config.yaml
n_layer: 8
d_model: 160
n_head: 5
n_kv_head: 1
head_dim: 32
d_mlp: 448
vocab_size: 1024
activation: "swiglu"
norm: "rmsnorm"
norm_place: "pre"
norm_eps: 1e-06
positions: "rope"
rope_base: 10000.0
rope_fraction: 1.0
qk_norm: true
attn_scale: 0.177
bias: "none"
tie_embeddings: true
parallel_block: false
init: "uniform"
init_std_qkv: 0.0549
init_std_o: 0.0
init_std_up: 0.0549
init_std_down: 0.0
optimizer: "cautious_adamw"
lr: 0.00248
beta1: 0.9
beta2: 0.98
weight_decay: 0.035
lr_head: 0.00624
grad_clip: 2.0
warmup_steps: 489
schedule: "wsd"
decay_fraction: 0.694
decay_shape: "linear"
final_lr_fraction: 0.05
batch_tokens: 16384
seq_len: 1024
doc_mask: false
z_loss: 0.0001
train_tokens: 97460000
steps: 5949
dataset: "wikipedia_en"
Each number is 128 + 24 x the weight over its row's rms, rounded and kept within 0 to 255. Layers, rows and columns count from 0. Numbers have three digits each. The size before them is the row's rms in percent of the matrix's.

# layer 2 MLP up, 448x160, rms 0.0975, rows 289-425, columns 128-159
096:126138146104147170126117148101104104121126152086127165164138118148156131135088119108165100125153
105:114147119096112136141132118136076120153105111125158098112145137166106143135135101145141119114145
106:108128165154161122144153083129154158131117131138179096093140132128169154152118069117174154125126
099:134129146156104100107142103089125128119118130087173098159107169093136134112117107123150096085137
102:169068095175166121133147144152105121111122152122136125071118170151171159157114120100088146098157
105:130157144100191131145132138137105104139121109124158158107137084138130173126107141122147130104102
105:151144074163156148112179132137117061146083117111147092124166136126110135135133109133162090148124
089:122109133117163085093135160133131143167096133094078139143089091099139135105125107091111138144123
103:135106185117146117113157110161122127108137153108104130119117144126146130080119100136190154121110
095:146102126138136130167120130117156119106079093113128128089154114112153151136112159133164130154130
088:090113122108109096114142107133142167103132117113118103138105148102155127105128157105113133102090
092:111122106151107094129147106103108106095130113134127129140144115155166081119138095147113117072137
091:154170116093165147115142135105110120080107099140105134136106131127108136146128168073100109166070
090:092109106138178147140099097132137161137153103129139120138173123094122108120120159141125116128113
089:176155180136104142129111143110132127124139186112126135103127095111144134105112103134129121080120
090:167094131140139168136140142141127105179091111127127135120114064102138171095166123086139155119114
098:117089096129119127120126143104118074131128112142163159141133097160087110128082128125155161107161
096:126103138147176140169104158118129142158143146100169147133175141124083098146133103167141148139136
097:097158131129151089153141120113138102179141122132162177143139123135121135123074184134108138118151
102:096142085143148140099140154093122120185123126165144130132149125135167152136114088127130145110141
095:106165148167122141139114128082099164142129165170171102118099118092185098105138112157164145145142
100:187140126158157126096161160111102145127101135103143111092131147126135078167123107121123129161123
100:173116102137108126112115105079152154125103147103119111148116128173131121155095143108151161085112
106:117159112129128137138144113125128153118125140099129078119129116161106101120128150148148129090177
094:121126096144094136128149136136144136158148145131155101129132168164142123121126141139174099162139
104:139135108110121072099127134115143170128091176096153132108179144131139104139102130129127095200108
101:135159126087158122125161119110099138106080147107152141117126110075127148127117113120125062112119
094:161146133143092103179110108144126116128171141114128163124128105095184126121140187139100159147111
101:140089092097141152137110141171126115140077098154137108111105143148124133103110107115100108133138
098:128138126126134119139133154159097126159114151138154101109110141151144113107127106174141123094104
080:130090096111084106093155126121098117175113132133156088144128086139116165140125116151111115150164
098:161139090163086167145127145110107106115163122119134117125104100091142118091172130133112083111096
100:102106175097134122166129159152146126166101121184117122123107169151133107179145101149142147122126
098:128105128103107163142150162138116139153146171107096118123126127157107129152133102162100164148121
097:115132080129139093129135129105163147160140130118138139127109119094133082124126112131137130126106
101:169166132122135107082175120126106075166122150136112101143127123119144126107121124098105120125122
102:093156181163145109161164106095131140164117113096138118122124153129127125071101106111115070121121
103:126121123168119142112078163086088096130144129150119103140147102114141086110115107177141130089137
090:125143108107103112091121165155123100114115065120141099151149099140124119100152159161113117113158
087:120126117126098085095162116105119089161131098130107131114127145093137170153114135133142160145127
101:132160145154130111106085129128096133124148156104111147086133102116125093137144124103119153149149
097:105158137091162107141118136126152160124164144136166118102141151125128104118118140140122106129138
102:119111128148122086084129109101105154138107144129127132162089111156113112133101118135133153129115
098:170067129103116161134124180139113172133122151113128133176103143114141132132127082160103111127103
108:123193089149174084140126158147137108124110144080147121184124094097148125168131171088133129152171
100:120123147130096150137131132148124104142157132130164120117137131101126115081145130117183130137097
101:124130167140137148110133091119122144134165064105088144105135123172087141087123124131145146136113
099:145070084123104160110164072121100105151090149095117115168139151088109087124160158112167108152145
094:156163085107142108116107105153112090083140137149148146147119110097106123124174185116105124094162
098:108075155112112107141116135073133075134136103160152140119116115123159112134120132131172143100151
102:164132108094126135078147157121113094141128111162105087127128110140122119091166153127101163122130
103:122167140112171106101156171093114137109113136132133115111153148137131123109122128107118113134087
104:132111071131142145155126117142126147103143157103106151105086133135082097137134088115150118113077
095:150113099104091097110101109094116154154120141157149142136139128119099093094130149121156107140157
100:140142111127118108106124134129112168146154171113131170167162164143129123129150113178126161166138
109:156113132113065097127096103136144134113120133107137162136103211156121158092118121117119098126129
105:128152097125133169062065067107079081131145165100133151098113136142125147145160154126138126136116
106:117167103117131127132157130160121099088155129164141125158147112093120137166160123131133151118151
088:110143107119109114113065158105137124139125111089102152130148120122161145133167107181156167119145
102:170095121136114160149169117107096106118137082114134156091089156099133110114126141121146185142138
097:113080088130126137152157152157133104133144128082123146151118140110133120164139075096131116145127
088:097098124133133106111140070111155163083150111146162120100111159129108098151133153187131102111169
105:131121116140169136139137112129123133187111134134094140135131096109152168122127124090113108128171
103:141132120107174110085110104140098097087129144128077127124082118084143134083103108130126126189107
095:129118170141110081130126118093154144103097135152092136154134162146112124103122132126155127127107
093:104126103088089087159204117158106133138137110128126142123104180121118109125098135128112091097144
098:153122153096105152129135114109132136143135089153115124174137123078118108122102148103143129149106
104:160146083120133131140144149139134122101102154122099139161087108146107141146117155125114089116128
097:130110151145120077061158099121163118122163126140120137172143194149115124171111126123143105136157
104:153108112105154128117119105155127103131126108108106106063163122139131148096124106138124129116140
095:126121092114106102129106156112129156127115147130123092157139134115120067151107118135107111116142
102:100148160163140107158120088084091096127137132154071107158103090132139113150125150133177095146117
104:164176129124122141104169138126126087148125138136108110113146095113121127111097112126086125078084
110:125130126134121152160153084093128085162143120108130113112171149151122098096166136155137136121139
103:081154127125122118123140114091132112162113126102108138149101109109129120106137096077130153168113
095:140103132096116195091138114083124077110123103099118145127126100143123137128127130100070116118114
098:144130123108160130071130167148137109118115132165143117109114101106156150146099178120101132127114
103:149123124129083123096105138134113082163153100122118106178137142096091106132098151079105100089142
090:119147156131125128102115121124182143115100127136064150152121121088138127136140116126136188093136
095:164148128110127170097091093103100153121125093170105170110152113123132121071132141109156111121112
102:106145087149101132121115100130119160090146116076142091114143127122143148137130157118106077142099
089:111142110092121086121111132172110092173133060088117102138136140113107165160074135132150128101109
107:138120153150116100093130100167127109162155177116101125109101114155129131134129109117153109109117
100:122178151130117138159177072140175142102118124104113106124058129096133179088116098105142127125171
098:182180146133110097109137160128116144138092120169156104136125136097129157143175157115176112121180
101:147122131123132160152131135163146115149125135116112096098116076136067173145108130127098121154078
109:151128152092107126136110103150141159084146101119133168126116121091177129119121117117124113141114
094:123129152157188138121131121088113126163103119097146172128160156140112092125137086096141124142141
102:148150090162143115150070141089160142122136114135106098106115119092162095122141140122140156118096
098:111167083108132117147137133102089109212158135168168133122127125093144151097092104112058124132140
107:098144108081139106113164146118152137095132090145125157132081112166133142123116141138117113143112
090:108120097100123135114142094120092108090132107149155117105141087135150114088131147109148129136102
110:138146134118107077064126160116156109135125097152177126118125111122101076136097101105120137113129
098:141168095136131157104140137111151127155140110168158159137118105135159111127119112121140131122131
102:100137115166104139139087123154066166097160151133110128124146165119134129178179081147106114141085
101:078133156151146094111075095093112139116113155130172136151107132135133108112117101126121140122092
108:172109127132154132126143109177125122113118095117148120087160088143127170096098120119120112121134
099:124140138109148154133137114085122123129107116136102113141160091141120140118146130141116100091106
095:119157092109166127142120132149130130158154131145115134109122145152156124111116088150169120146157
098:112165139124085121115117117119090133127102141128129117093121114140117164119138176108140100125104
100:121141151088139115167185138154133121170119112122174105139141142143135113112098131114106090101144
102:094150097099148134116075132145121116101108141102178115090108097109144171114102116155126111095090
100:131166112134134089134117101086140142096150130125145136139116141109134101084111129121120158163086
106:104091109092139127092129146109090106118132118122131136083144101155122195119115108140114140129114
101:109101136149164100109147142125151097106111118122149118115146146120116093099100127100128087141112
092:125138116127121140135100163114140176134144168124096190115084100077137134129113132154136169144086
098:134142191158109120117088115115175149140143094084121144147140156177107131117117165126134133143166
100:163115131133136143156150092153140125124112140155138102138160128105126193110099127101130146178141
096:123118163139103128097134132111132132107140176135095117101074169133121116126154098140124148126141
106:103119144151154089146148171085142148146126124146148144137167117145147122112081089131150142135104
089:094098166163078129109156117090170156124152102130149156157109124127128128143135104102106188135128
102:122158114131171101166140111104141129081156119098154137132136158146177130173121076105103125119129
102:138071118128092145140125162095141145122141152147114116165152086090125103161123106115107177120118
105:180104126100089115138144125125146140093114147095116162124140092116164145127093136119137157089125
099:126086102130133107127141096070134131105150097120169085143115199125142129104109123108166112108140
090:106151099112131102134155100137109122132160090108147086130109101114149173131108160111138098127130
109:159136111098128119144119171177151141131108109111159121140065103120117113149109106122133118107118
098:100059102132110161138150150144132132132118092138135122172129136113116114154118118106142140129183
096:152158128108109140116112124127131104115067113092116098149126151112116129126149123093118136119095
101:117157107126120137092134135127125182138163139111124161112125143139122166172100098165136128139097
095:094125131116102142100147125146151119084126127090197144129150131122089130111127145108145117126181
101:141149122138160156110104111136136113106160118112145121133137117110152083128148136069101116128092
104:090105103137113154125120125133146136165049184147136121168133121124116115124098113087134149104123
104:087085176083121171172122117126120136140150132134138112102161094117063113100130128128121109112167
101:132114106104108147117078170111162117157178121158136133116159120134110144166118171144082143105138
103:094092155133120165126148145102108146124131127127096102142153156130123134151132158162115137123123
094:138130111132126132130152132145106110159114138099126124120129128103071117068153138145154107123109
103:124156093122159121139112143147115118144123173107117124088171138107092121163152106144105094089156
099:093099113141139142141148122111100150118125116128120114130132128149130163106122138139099122095108
098:140120148162090116119136119135151161136160130207124113119118086147134149179126142163121141149157
097:125119188116119111094132151182110147172119147119158106132154140138108114128141123136108106108132
099:145092157121141137115131135117115142173128099160113112089116148130147123128190147146139112138104
097:074098120114138155159129112167153127141120108159087081119144203146105115093124092133149131119108
098:209145143142129104138116096144125132148071135154129100110162129126104181144117138115130122139180
099:179137121120155126143127123134096155115110081129139158095126116082118101151175106112123124131130
106:157154087131108140184170130135128134132187148093103163093139162136115113154166127108108121134129
098:086131183181106143106116126137152116127167114090118090116170153120106137164133114133138133104092
# layer 2 MLP down (transposed), 448x160, rms 0.0855, rows 289-425, columns 128-159
099:154121150108097167109106124141116147128148152150086142103102129091075153152136131145094101126083
104:101120142113109121145143143122157115121122108156162154121129153123100105098122125116131161094153
102:115142142135125157138120104137117144115139168123128110097100110130128163163146120200152118128143
094:142128140129140106091140087145139152079164142186094166111137133154114112153183127155123203136148
101:124149140078123084113116113122184140158136148087129097166128092121085113119110075129114153164121
104:124130117114173146139095118121128139129127099160165096122140091156151164167138079160122138141177
107:071150096133145121113135124129103119132110159152111192113106132116133089159155137104109130095115
093:153099110136103141132145115116150123175129144104117133149130141114089087092116137075110135122098
102:128082141121107096116103129115141149106109089133117149163119144137154097132119118116102130117114
091:089154154131088159152104088147131159169116111140125163162084149121143166124143113143110136148145
080:140122137108136135117110135119105140165123146118095093129127069101117120117186150133116119118159
092:128113146158133127089114116139131112116144116085088133136110156128114081124170144141110096129105
089:133113141151101137170104131133150180157125084106140126093169075128122116146149148157102161108175
091:122125113109126135098119111115091116119107125090154106130181099134115082122134137116102112110142
089:108166130151149144131152150088133158110113139128121131120105113153187095110180164083152125113094
092:149124125167153155160144133118130151147136131125130132152126158121147061119135120117165090128105
098:113155155120108128118093125110129143072095100129163138131094149098130084127163115143135086129148
099:134155094138148134085123136088096130147119125143180111141127133140134090132089119108117075112091
099:178134104150125171122112136115110118125101093134158166178169117134122106120158146107089081142108
102:118104134119129149138126196147112129124125112098127128106161133111102111102100173143148129106079
095:106120131107128111061136148100088114172115158176103155152151141127155122103150161166114108137131
102:129072121133141099130109136157157138091159134135133152140093177097116151128090122104120079118081
099:144115147107112134182162145142150095132141120136127139102145125112125144059141131134142099130147
109:107101128143103132161146065163136150111136158116135144164143131203122126177078185082121131153134
098:122121137130131139145088101079160085089115125128128111148148158118098147149145097125129101077123
105:126139142141140131115130158133123105142084127159106118146102061124118143122130135117132071117147
101:085137102160102148110129120155134134137160093141102117147149141127105119124132136083129176130114
096:110114113119146101100090143137097087153098136133152143147099106125134132138108138135169177148150
103:117153172136117111136124100132156126124158122131135121127135118115175142167158114099117144167098
099:121145123143133163070095091092178140145133152091117099154129116115123154136092172122148156129166
083:148132146113136157166120127154175147111134135139137156139118157130120243122105123127163139151117
097:137126145139114104107117106133173129140091109123129130091126146155122130123074102055139117138115
099:135143081135139153140109119131095122112143135145098114123083113094141107121122144144149125083156
096:141109109120143114119091126201135136137108125112179156101135161145115123177142120136110134097097
097:097113182101077148140149139126110150104146144147143159120043131117138132096124170136177152083134
101:062120084166134171119093132141074137147123107131141160157126126106141141148138120139140145102127
102:080103118095166129174122107132190084109159143144177119161124128121124143140124150117169150118142
102:170109129132185141148100115180107120133134144119118127107165114152155140107133135109144129144137
088:116143123177138121131123120131128116124105142143159120130114149118134143131137103139174106150084
084:164133145134120143164146129178161145120132130161124157134133133108119192075132117108150128141129
104:173111138128127117130094123124171128099125137153153118110138155157095204099114105120135121160111
099:142115115128157166138189141110104106138145082135107111120134087120090117123131097120139110106135
104:161116123107129119134117162191105134107116121131143128100167103133144081159102109075080122109125
099:130112137109132098142144126081115125146104128162170112132094083131117097095125095106128149126161
105:122142131119160108100124169139101142133136113172145154142147133127171075134085136085078123129135
099:096129122107129107138136135105135120164106142101125120137123085132110192121142089109141136169148
104:123151114131124124106091110154095120112123074140130131123137140079094168221138112125148125121126
100:134132117152140149148134175129125150115112119113108153144111124128134155086115142137135127132130
098:111090116125124120117156135144138152155127057140074138155118185121130095141083089083113097141117
095:126153123114124094122097093133151138105111106103170115125100130087170090149121125123141115153146
102:141142151091105106123117148125096155129121106109109179114129114128162156134128154162111136167130
105:115143121145113131135145131132172129143100123101128117103164136126128148127140161184151123113124
104:119107139120132126130139131151136111163121167123116127132147182139106088150135108099110096131131
096:159155106122103132144165140150121105094129161126130182192174110071143129176129181150134137138092
099:143119155154120152129180120112147103156160175147136130112106128097145142105137134165110142113117
111:093129199142132098101179092126105161152172103144117115109114085157114063092094120144147077116143
110:141113108162111122108158154142127125176154091184125134124105136122123143133100150160093146138121
105:172156141093117118156142105131121115108101112161117146180155135111070102117156142105093175098133
087:096137125156124137103110143171130125142086122159125116160085101122087163115158102176115123150122
099:108164137144119100090077144124101154117126155118118152105113117168121109164132162097122148114142
100:113134157107147114086104117092114121161130194156132126123127121134136095153178121123149073144137
091:158087137112132141119153134159139101144139131122120127131178133131142213110098133189169108103144
107:144113121071147114136077145175132133150110134115133117154131114131127150120143144116122117110112
103:149136154092116100108109151138130121140116133116140102157155138129121110079099154111092133135094
096:142140120153089096135093107126138105110113118161079148073127078121161160150138099203135116120103
096:141161110114152158139076152135141119118078152139120115133144099140160128130160100125111100136134
101:133107149167125119132165103163157135122127122141117133108116113139134185140121101150152094148126
102:179139144153110111116120144113133155160101158103127105101133088152142099133138152149085149136083
093:138141130156131145171076125127125119124126105165123132149129120135134150105137083160120155102097
107:141150138159084131159133148144112149143137151150145142089161142123145106093108124096177160150196
095:129119145191135131117149155180099127121146135154150136093099095157115117108113047140135132124131
102:127100116078153115094099123111109107121079115112152133105112159117158151107135125101122126106106
105:137140110148163139108112109174134092114091150123083151107122131107136160101124138108128131155145
108:129121114148157143162102124157149084118151129105134145118149108129130129128122136085161161103144
102:156189121113145179102135146132149154108126152127124113158094124158121087119138163102108111120166
093:126135112136100137137128151102114164119082111142155163111143139126109159108127134097143151129135
099:144113158082143101104082095113109149080106123137130172147112097130143126094154115115136126148168
105:104108126136120127116120138119141137168194104117116097122092108153151149128098118104115128176138
090:128148141144099112142139115144101120162105159132102162143126135095136058152120146135121087113131
098:149171106148120082090127122093092122118141107141139149144094135145152169110121129109167132121124
099:119117151133132113151178134094164121141097165137197109127108178155100149122157101125124102146101
093:149150146119123118114171109091093131125140151136113139141141113101149134137141166119171129132109
108:112118095134155168127107120112112137140106099120120078156133109150162149118138112125129163111129
096:099135137138127107141131160134107114151155139132116111071116163151124114172127087108124143171100
094:072076105142134167134120122101118159115172142139116130164145122136127129077132116139128197132097
101:142177091169116123116111130105104161161143141116101134140136156153141115133132133145114135105151
104:108106133151107132114142125105095100114098136118132125128078127136085126126158141134092122150136
096:118136154133102110108129153141115121121101173127104164140086158109139119145152145118129121146140
102:117100095125127122092134139162157128148094088176138133147113105159111148136141077133169133155116
098:169140144160154118143122137114184147145120120164159110123102115147110146097129171128150126159131
103:134074146129160144136121139089154117109119166151096116137107127115119135184136115193180132140135
091:164114143132160120128100149110133142150151087129125111095128178155133109178163123105111128125121
110:102088140121113143128119134124133146144163150102143162130062113132143119129126090149130172135166
100:128093163152120054175113119142124142111119157115133139121127158103154100127144149151157149157114
102:046098149122132145132101151148093146166109111123100119117107138103091145171148092127134151103125
103:138095128104140109125109123109112078131116136128136115127105146118136065084123141127112118141085
107:121116140138100115131122096148088113150083136127122151138096075142126160123141161112122108151158
101:158155127118124156104155102130130170141117134079120175108076149118123150109189137143152106149144
091:142147101090125177080118083138133114094081130151135140155100077151129103075100173114131115112096
099:132152160126140167080125113117137103136129145150116139131094125119117182113154112102128154116123
100:146086161103101108152145120103124161103129114155150167117077161124104155147120116128150110070103
102:122161095102110107140120117125126183168150089157129138121160135167107122160144137118095138117137
102:101107118127143082116099193158084139152115095124138144149135120106129128145124133160118118084100
106:117115092120121122167124160151127033154152137110127130134077147080126134122118143149143144127133
100:122109132127155114137087138143138159123149102133095141112157135119170160157120158124154102131133
093:150165120110112118111111165126146150149179160133150151075118150159173130130121135144140116144117
100:153160052090134144133118124154122137167102148111141130105106110131099127142089101158122148148135
100:141154129081119151135136124136142163134145113102130122139116155164120111147131178082135145120104
097:170124111107154121100148150096113131151077082123159132148166086107162122118096110181130099133135
107:104085114162154154110119136098106127144151108131062149116123121097132157126162104155133162116141
089:154112128121103107149158151116106116114135129110141129168178166092132071154119146106153092101121
104:128143112105118078155112168122145156155141099112139092091160147115072116147128103138148174107180
103:118109124129139132191113095123120167119124115142177122090118108177141147127093141155117174069108
107:131102149104114110109168137112102141184121108122094129135102173097160076101083070054100132114126
099:181119113108113114128125120175136114101103098137098151121185131138094172116130187130116141146114
092:115106095120099158130127123137109147130087150131115092165175167181124073143152173131132120137129
109:068114150139146152159156128122167102148115127144127126140162110141116101120119093103127145125131
098:173111129114140174152117149111142118085130172116152077140130179135063123085125154117134121148122
099:128137143175121117180099114114137172103130120114162146088124114196158169126127112139119143147142
103:163092147130156098145108110156134119102172137129121128157143134124120159115102128143132131146128
096:177148113134148139140134136109112135114127130157169126158176182100115147096121161123133128158149
102:104164171130126127120150091134139107153123128141162133159151126108143160134110155148114125144150
104:140178124166137189131136120128155170123113122108119148130122119150135141099067131157138128096108
105:139140144114135137159162117142101161120178118133138158136114088127131129117126108151135144122128
102:104131118124142154117123096121103125162134114128139149113144108121141047111108101134107115093093
103:133140196115144146127125111118163176128139097126106114130092138131124104147126129161162153107115
096:111115141133177173134158139117143119135164190119151127139079130121083135153173117128119125131094
108:175093155110178090144120118096152099086108119122116134108132106169169139098089144144170107092127
099:117156109094145142167141134127117147163132129122116154148151162120127148117085127100138085162157
097:132082085137141166118121141130108101126153130122151151145153102129077136103124176134167104112152
096:154138100110121166146139132124121101098161142169136143152152130119096121144158124162167111120126
101:166107117191168150123111122147155103125177133127093102129152103160125138099143090125136142096142
098:086127121115128115128129125144093112122154141102097154106155116142130112173115127150108139114144
099:123114124117150146160100128093081095144138114115096163097134152092125171108097152071107120114145
100:129154123135111117115093164126067144144124137082104132142106130181160128144100126110111122121156
106:119134106150159138092116112118124144137165166133131095130156159119107103174096168095155088130181
096:146098116118142144144114148142153125113119162103075136155062137144151163130157093193150143106115
# layer 2 MLP gate, 448x160, rms 0.0987, rows 290-426, columns 128-159
101:101101145100140138123112118141125106164136168119103140116147161122154135163136102144151150096170
097:107172152114128137110113120166128125096121149138134114089141095110154155112153113145162147099159
102:109115169106107115137109163123105117107106140125131110150102129127103160103140117110176095101169
099:098169155135106147112091139084138147151144098150101196125137127109130128116119108113151141150145
106:128129119091153100121163125122111134172156136105117083111151097143098096083113117081150117127127
103:129124142102140087123137131151121145112160127158172105151129151160125102139133134122074089134122
090:130139124110169076095120122127132103133130136109103103121156122132131123151108148146087137113137
098:149117142096102122149135088137127115115167102111123145150120150105088124068127140089112130135112
101:147124094134062123095115129142123115136100120115138125118088147078154136133182106126131163132121
086:160118109140093116122098118103116153129110144129138175121108110160089123138100117147151093152180
090:135151131073113142144141076130126120124111115103173128090142146158115147079120167095145134144127
098:144124113097118107115146062157149142135119126142079137100132129101123086150120141080157119147105
091:170102142122128130133098124131181133094140161142133141133134161114108075166119153149151101085096
088:155122117114136107152129152121094094152136188133078134105105155149140141110157112128126083128172
095:121105146149093150133141147128111088125081163138129134156144173153165141119093119102117114131165
100:118150148150107118106130159123108114129137154123086117108124153128123120172117112139130131155135
096:108071149131119114132121142117093122138143107160145125136129096119101128068099149140151125156139
097:155149157102148133103103100155148109095125118105108119155120166093129100108126111086155114151116
105:127117161128134164078143126127085185105100137101102128148125137132111121169153092107153129125124
093:154134136082141114134099085099179163072112144090098138104106143133110115160145124151136104157150
100:102096187123131112121172096097110125135106150119142109157087137132153151124138139157105141169140
101:107127098113123154121127145171133102144142130124103104115192110156108112099125125145116089098171
103:160118130136120141112159102102152132107146100121134142116143157103143144142143096157140139104111
102:147132142124115136111174115166118116099132115125079122150152107160147091129133148116087138165118
105:131126146123136122109139121157132094106122101118108136153134114147128129162133125150124185104163
104:119136153102121142109128124113144123114109140096118154154129106159166118154155139145117143115104
098:125110120086111162180153077101106140116109119149099136148098096154148140116148139141118119111165
095:089111094145166114111083092148156174103124138118096109183119172127132120108145136168134096126140
098:144066102126162108195128117115119129122084140102133148157170160096112157133103072146137082109155
083:160097150130125135129117119086135130087118164119138124159092121118154093151117125163104151132122
104:130113130076084143157139110118151174127111117096140163176132144118099174151124113159153136155143
104:096110162098087161116116097140161137145124115119100114117141119100153145142161144154151123099157
101:106117128143148114125153133135111116112074125162058098145114130113107119092143146102100085156096
095:062093118099103130085089145132144123135148132087113101098092133158092173087158095155127177142123
107:104113091125146132088116131132096135134143131150138173137153121090142102080143130115095175113129
099:121139120126172105109129120114106122101155147102124144107108171130110142113155117155131151153115
097:097120161090153103111148149131109122132148132135152136125113129135098154171132134111166139174147
091:152137150125144141087117147118148117135109110111130125120161145158107116155155128109139127094116
092:142102120121146148112071104114138171139137134102158160121117096095157088119142131128114127096081
103:098097108092148150139127113107131132135084137155096092130167144175150141158141087139118160097130
099:130158127096125102101119161123139184147135135134100116050115131132122095168186136161129092163139
106:110124122147134128111068127139164125118137171100107108089133136175112172135127116180155119077096
100:140131151162151111159095093155153124131156123108117104167134114111149125181151137142119132112128
104:128143145064106127118125121124129080131090129147114141139150122133114150131134108146068110133145
093:105110171131132100098094140095147143113170143144104125079108129133104142092101092114149143097134
100:117134136107166120116165057078127089097150104113112112112133139140114149130140155111137150076113
101:162126144106123095104108155125108167147131133146092152157117121127147163112125089152117120145131
094:157134093113102149090095090148121152156089117161121176144100105079123084095129143144149134117123
097:154135104161079115120144132146141126165122162110121126113159106116130143141137089136158143152129
097:084076125106137101145115111096130135170164137122130149091120114163142133150109135144107131138134
099:129152123109155145125117158159136120152108139113110140172134161144109104099122160115133152207129
106:131106109090138131099161107119148137115148161134087102126124105172135170080149130099133113117151
100:143119128160145118134137144088154099124119162119139144115138100113084119074114114105170133133164
104:134134151149095116131097143116115180121138146126142138154131124136111143119148194110161126170154
107:102134170170069151109118150150099092159155093118092113136130131139121151130179139109153098070119
099:108120109108140170137164145143145116118105127096099088144161088179116129155125141115148088084128
096:128093108105061129135092170115103114135120136145129144116098148130104145071110122126157096127137
083:122131142108134113123143137116110121136111156113142146146127107144128129169110113114105155155155
099:121181150128130113098136140115103125145175152106119128154128122139150132141140120117096110127096
101:072155145131140171094137120106114138130105117159123112161126153139150123149154149091123111137134
087:140126099150130106101120110136130162094084157106103112106164155135141101179163161132119133133119
104:104140122147089147095130101136175132156148133119133119142119119098136134132083180131100090140150
104:128144151104108104168088148192161082142094101103107140109114100106134140117143133117147109126143
095:099118140140135101110151118133111143130110166150159116149083109144152093128140125118119092150138
090:154136117148154109172135138098117152131120187132139144131126138116122132138141124119109093133125
104:095126152128144093161083097115136148146132116120094151131113152143094142116142146117153138187174
102:144111111132165115124071124121147079122152089125136129145112156089150125104135120161127154149149
096:108153136123155147122156120115093110165136161127160137081141164122115141132093124112164153076124
107:128125176097129082115141116143125135148135144144165114127122151123093101134123117130092132114155
095:125104096109099123127148158152127123152091107139126115167131100123151077131134140102094096189132
101:086129099131127146136124130136069118133164158191140123113118142124115113132168111162156125127162
102:121111123141167111100147092148122093146127144090092113133127147149095121102132155105137155100133
105:161165059133153087111141125142109137154106126130088117128165130129138118124179107102101130132168
106:128104148106159161113120165157114112114150155162130111102134149190123169111135098117121084127140
093:096160171141108096165134122125118161165100141069147137090139139134136143122141077134129154116140
100:121118141118121105130117136086129148090115170137107134158128120169132129125153110157125147115153
105:102126149132125141141138165090131152162150077125100158160117112139139178114116137152120166142146
096:132144160139149131158156166133141118146105149086099167118112140109139085135118113087114143136126
097:126169124119108134148154112120099095138140139140134130117125178139159150129176089120149137086140
097:103118165138139110129103166111186129139140116100139075150096135146141136113149134102107139138076
089:121124108145128110151126114129161106099153139162150142102087124134127127130167132112141113120147
108:135153118151109078127130174105116155119123097149155109122162114113109113134136135158076136154115
099:101130091156145118108116116163112137118132107143081113102143096101109116136145127158144177142166
100:093106147138155128125135089118125154120159135102117124161129138085124108158119176106106169121145
103:069133126111092059139118102146101137140132151126153139139148116155160134114157162101104124150179
106:115110109116162100114135108136110122125159135154110157145148155112103151160130163153134173150178
096:122128185062147160124113118158115123098148131115125125109083115118115166104136109172137143099132
104:114168123125121122153124134155151147125165085108096135111132173126104098141122106109099137152157
104:127183168152149113109117100137199141129126145129146101078115159149140116099133141126145138139097
109:095143143114134118155101087125159158147166131146118176146141089126156120112138138111098092129112
086:149143112104097139170120092123111145158118154130113158073135159096099152133103139108124104134086
105:125146117130121139111162146105113134078139120101163137156127143132132125136144162110116148094093
094:192154143124139122134140115116136150138107142148138146126126136105107118138131155138129125147142
101:158144146122161099122139120129109130113151134122129101095150068147099138114146149147110142145106
098:120106098143086129141122126123124136141154103095094148136147120115112117131151099106101101102107
108:107139092103122114134116139102124133132162123139147156144140134153082128097162148117145096144131
101:129163147099124102160137137174161139089149163175129084148100153152131135155133125136117127155099
100:106126075152097115095113131089107116115133091139112112147134125101150155090161096111117082098167
095:161147140128138134177108121131120117129135154079130141132158097138122121164152119130181122089145
098:144177122153122098148145133163139128119129143102090108144160116149105132144129195130117146133167
107:128102086085148103120147091128128152137131108161110157103168102119131118110163129130147123134104
100:149089120110131118161146144145133100110141141136156084095115123171143128103148088157153136151191
111:114129157110140085160111109121151106136107105140115108154141131174080109099086158149109126168124
103:141092161126133145104111161096131137136097132127161118103138144180115145161133086116163136148150
100:135108095141165110119172104135149114119107091145115114123154130148130102126136116123138110125127
095:111158131137111112115138123123152117140092163073106134112096101158132128128127128126136070113131
101:125143107134116121091127140146104133111135119121135168128105117098106128164154172081148123137134
098:097141132153095100098137176112192146145101132076143167131153102149110106161110134156092141123169
106:153165157128170100095159105149163132139144143123076095156149148142084150123135115126116114127113
093:143134149134143119165175091101072096142102103083150106128146156111153091147122135131112140139111
102:145163143123103127137108117123117142119110150128091121169184137087090135101158099128179111164105
105:130139125143135114093138130123124115159141119146131092151123129128152164100131122166144134107114
104:107124130142120113095128140127113119136160138129136106126110174124154092122157159124118136094105
101:139135091161122159103088125100141135142138153116134132175182138113111085151169111127124143142115
091:113147171140117133179112170111179137092148133148159148101102128130118090108115094137123146177146
108:123131110129107097153143121125129111100122103170107095167122151085102119139158142110109096127117
103:183141108106173127078114155123145143108112097152142139105141166153129120166127093114144132185112
098:137114117171144120084106146165142156130129112194108092135170144118122105111168149086113162129116
098:139135130165117148132124103148165143129115129065102140125163110165155156096154121122171096182142
095:135122159092126134146125122080116139142109155144111102141101116147146102153102080115126132140107
101:139133137164094152132151126129125115141185099137136121171157107120137143109106119159179121121123
105:140141142143128142135163156149085114173105121158110134146115118122103122115203103128169150173168
106:174132164132110106104142109119155151130107134139092077177174161123122122138133148132122132134136
097:091109102113139088085139150133134087148133124100122071091160132145101099134124121074176119136124
106:150148114127158131116070075110168180136132097160095127143143147151111129116123154136130138139126
098:100149121109125096115126154171120124145119127102107092134162102107103124109168123145133101164112
107:075156106128135156136121142136099143101102093134129185151157141153086133087150113138157095164172
092:103131126152093118102138132108160109149139113144137101103120111128151121154165136114110155103154
098:098136155147134138118147106146128147116139148105168124110158161127109111133156109134134134083120
090:133135147080130146167122106147116104104137148153135099153144141128132096148141133144092098139152
100:160135104143145108099131149106139125159143146133142102101131103100105112160127116120143131146135
105:168125145082152146164148102159098134124123122118166111163146144163131131101157105102131098114119
101:092127163149085125133124096126109123170120113146122128163115106152108101127099182163101147154089
101:135141146180102110119127140150140143143081131127130155122190123114109103147134132116133117125116
104:090104132109071117159163125118137110108086082099117110180099161137133128150106142163111165151102
097:094125152099148076115134167138136168133144159162176137091145142124109132118133099128107134095162
092:129161138080068154112162147158128138112119138150110162134148128113130175111163084104130129105094